{
  "n_layer": 15,
  "d_model": 64,
  "n_head": 1,
  "n_kv_head": 1,
  "head_dim": 64,
  "d_mlp": 192,
  "vocab_size": 2048,
  "activation": "swiglu",
  "norm": "rmsnorm",
  "norm_place": "pre",
  "norm_eps": 1e-06,
  "positions": "learned+rope",
  "rope_base": 100000.0,
  "rope_fraction": 0.75,
  "qk_norm": false,
  "attn_scale": 0.125,
  "bias": "qkv",
  "tie_embeddings": true,
  "parallel_block": false,
  "init": "uniform",
  "init_std_qkv": 0.0561,
  "init_std_o": 0.0561,
  "init_std_up": 0.0561,
  "init_std_down": 0.0,
  "init_mimetic": 0.7,
  "optimizer": "soap_variant",
  "lr": 0.00546,
  "lr_mult_up": 1.18,
  "beta1": 0.95,
  "beta2": 0.95,
  "lr_head": 0.0148,
  "grad_clip": 0.5,
  "warmup_steps": 200,
  "schedule": "wsd",
  "decay_fraction": 0.809,
  "decay_shape": "linear",
  "final_lr_fraction": 0.0,
  "batch_tokens": 32768,
  "seq_len": 1024,
  "doc_mask": true,
  "train_tokens": 121600000,
  "steps": 3711,
  "dataset": "wikipedia_en"
}
Each number is 128 + 24 x the weight over the matrix's rms, rounded and kept within 0 to 255. Layers, rows and columns count from 0. Numbers have three digits each.

# layer 12 MLP down, 64x192, rms 0.187, rows 0-63, columns 96-143
122124169149085139164174146060174107066084166168160104119142134210090077134133105133089119108145096154086140147199152090112113175142173106108165
101134100139117096090164127113140138120114126138104110109130143117157138114146114115114133163090175126119081111121126128147167135120143119128110
138136105113115117124140090120111107125155162155135106123088128161124104110123107128160155147102128139127086104126116119097118137096109123100170
094077133151154145113167099112104112176138125102156167129132120121128122119138132115136113156144133129136092097133099145133135111106112137136144
154115116109110124151106161169131122140096115123085116120112142128120083105171156149088130155136200089131129113105114123114139130111125165113119
151117112134106119128146144105138135146147094128111096140116153148151123125123155091106075131120089138132136133159134159128129154113122189090144
125133143133139115119082107123117106120136120099096140134112148130097108117145099127098078127102145124120104169115093116143109129140103144173111
103169125139088109132133140127090161108171129075126125135135130123150154137116117097160089117103136143120127155078115140153183153163117165095119
090100179133106148114106149134152113108095154106141132181126108141155117134107129149130098099164121107148149091134107094110130108094117119170096
097117161080132158141105124123103096108150159156107155151154134146101119141139145123087112097137149135163137126118128104087130130130129141103130
103129134152120144135114159139128134154078180116114156117080114151103113165140137108144118090117138139155136110144102086154128161144084135157171
137101158098078166128136129148179141146139151094116095138138110116114115142105111142164145106100172141108075162103128116115115148136161126117176
126127134132127134111149137132079157102173140185135125140133122109136102144129121133106088114172164125142160092117126161092165125123114166084103
163120143155134122164109148140144095125139145115134121138122156129149122144108154101111113129161118129123120158121152142084085133144112149164115
133153095127139145132121165110091145128177122141149138128142111110139146097188114125145152174131093111109081173117157133184130148117112100107155
113142146117152140098120130138104119117136166132150117134154123134173127097074129123103106101123171169129091122096130126113165112148074136120143
132071108137101091088097161093102081092145132091130117121131114126119142165119123112153103126117084122150135115133128128105133119127136123119118
181142137140120136132115147133168121091105112136123157084145127128175153132148143115155124115123130134117124107108130140159116115072135142126135
115158132120111079121135122174157124149118133132094151144133163126118125152121098121133145111127103129112112109121116121110128171145138152136148
142142146154112082126126096135098096148127126137173066172134117171144196118084135093158127114106147115143135127106138132118170116144123115120152
160138121129158147091146129101193096153133154172155167144124138127119120158136134146126140145156137167150180158137097110114117149125168112109133
105133106098110138134132120164131163103135150087147118145177133113122143140132145141111120095113144102094143133119116141138138114118137125128111
128096135147135137073093120138163132150132116119116157128118116121160133151123116116102158139107182094135087115166137144156131118179124112159146
114127132123161121155130099130177094143125100100159152154126121096148131149136103107120123129113114160125121124134098078096110159138107146132110
131120150097124108130123141110107138161142155137096146142139127129145129128158126152117097087091108122142099139133137100095147112119152147126152
139106125129176124147124130106130109162086097171095135154173153147138113113148134137140150096150133140119152121137125131139135117111157161149132
132082114144142092139151088150141086133128181159079166147163090127091152194075118147189181104108185098143136088071114162146115124168125092092094
109111109125146117131148065122087144120146136149119119093121129105142153151093119090122162096124121134143182131175115138131137150128091158118114
073129156147184118124124125097120157147164127153111145143107110139155132097138176177165136093076150204096122137115164122111127116170134115149085
153149070157134120143150139082079125132144146142145121085089122121139130141106104106156097114180099142097096081171138145123159109134162129155150
120135156144104087144130128129137127151151128154112115101106109150132113126137103124134157103154095145198160105084136109091142139100147136170131
166163135104116140144151147172150177129109148094102141118092129124093136118081123143125116137099108121129161092087125119130152145093081128102109
128128169129137120104092145093139130130139123165124164162091113102102136131122089095110064122082110147072116101130133128177116133145152115146133
150156107141169118162137120119115125117091169147154134120153103128105117127132127145156152118145109107175145133168152131144074092109141129121141
145107109104153098138120162158106156126127094113083139119108148101142166110087141132128121122157140152152118162108091139118129134098128144133185
116191085132100119124137133108102098086130122112151140102125143129149128092148133120133134104097160130129099111133124136136148119101141109140111
125110119130137171111130143118104137150134134153116127140118121176111134114133155123111149134131120186094127171166114103117118090104108150098102
132091140120096083107124142146107132095150144076100120142154127098115128147153150133087077127118158123106143096146139152110131079126129154154108
151101127158132199103129142129117112148106124131099069112123116115097140096097128208146166132155089129093150155091149124109159157137130133145131
120136130087138140144175141127146081110159147169133086113077111146113125105160084167098141137154147199126099126116110101098134167125149151142124
105170097098116105129154107151127124159152116111132090117130119134096144116124172119169122164129093134136095183145169135182073100139129147138103
142121102172120147112124091128134092162125097122111138123103132163146152112153131175140114143127138127087110132150124152136154163114115081179140
164106099111114112123117129122084124130125137122118097107124114089138154136158162150139081114116083140099127150134170108117119111130155138116091
088140173162099132140152100163125170120123141113086083103120137090143165102159096142077144120124138118086141137122137144117141176142140140133084
110132082148100169130105165125140107063180142170115123082104129135138128086086125115145125099104124146095148126122153141140150164123133121137118
084138119125132109134107098100102118148122108111151092143130125177088154099136127125130084150107113132120133133141116136144147125148121135085103
122143152123124168108136134127099161125120129145104177078165114128084154145097133138122136119149127141139158107125077144131153176107149078126167
131114142140139127085207130177094152101138107125143095134154144120125127163139121072157117147157108131101138152161125169125109140102100180124103
165098150107121109126129106137137113155128123160106124110086135140142114135140081128139131123138112172121140140078111118153121115079143144158114
108100111112096111121093127132129132156179119113121143159120128142124131133150136151169089136074111163155107120112119142092133122148111128142147
092158170120127124130164132120144135109151124153145142100143108108155150139110142121093119090121148152157152126139135099121120179113093116122127
139118168140109118124129135141156135101153105105118114130137151107126092145109112150134126141152122151136100089115088116126082119090152115105164
112110114188099122124119121152115138113152156152123147136119109152123118117110156078115133128107151129149094149113141124121135102175113143160136
158112119113113125125141142150108164156138119125103106126134107164114127101124110134096117103124139130113129140143098117142133140155142106126113
131108173086120118152127121142142124096164126128124170145178108129119128080109099129148101122062155137126109100151110150106147125136150154139090
148177157117152128132170115151120125152123109106129176176116128167143105099158140118083158158075123093141147148153140099102108127139130080162128
132135127088106149123113122147108093144160124130117137103138128091139105143099116113132126071130155153139124090080113153144118139120114153122192
142118117159136160103138140139127140082092133121152149100141155114143114112131155079122161158075123174142191136109138183154120130105084133059163
117158088131170145126137128126106154124112087082089129130141111098148082099120137086106137132136123109157139147135130140100138179130094121152107
164124118127164094086139095122134106161149133138120150126138123125110136139145134131137113104125151128139131111166165110120134114095147154156133
115101133150148118117099116107136132099139122124128172082177091115134131137129131135161135097145131189168147138122130071118110119130140137131106
140160104128121136151141172142162090123115115133144119135123152134092126130133144150097122135116106169106136128143142143175123165132097145125147
145132106140124087083170073129140102118154104162135147170128135113079142154112179106146169112145101133153139150099154127105107091119131149118121
168115085145096153073145151152109142173127119143119121172194152120165110131097167105080183112123151150130144139161107112128093123171145166089175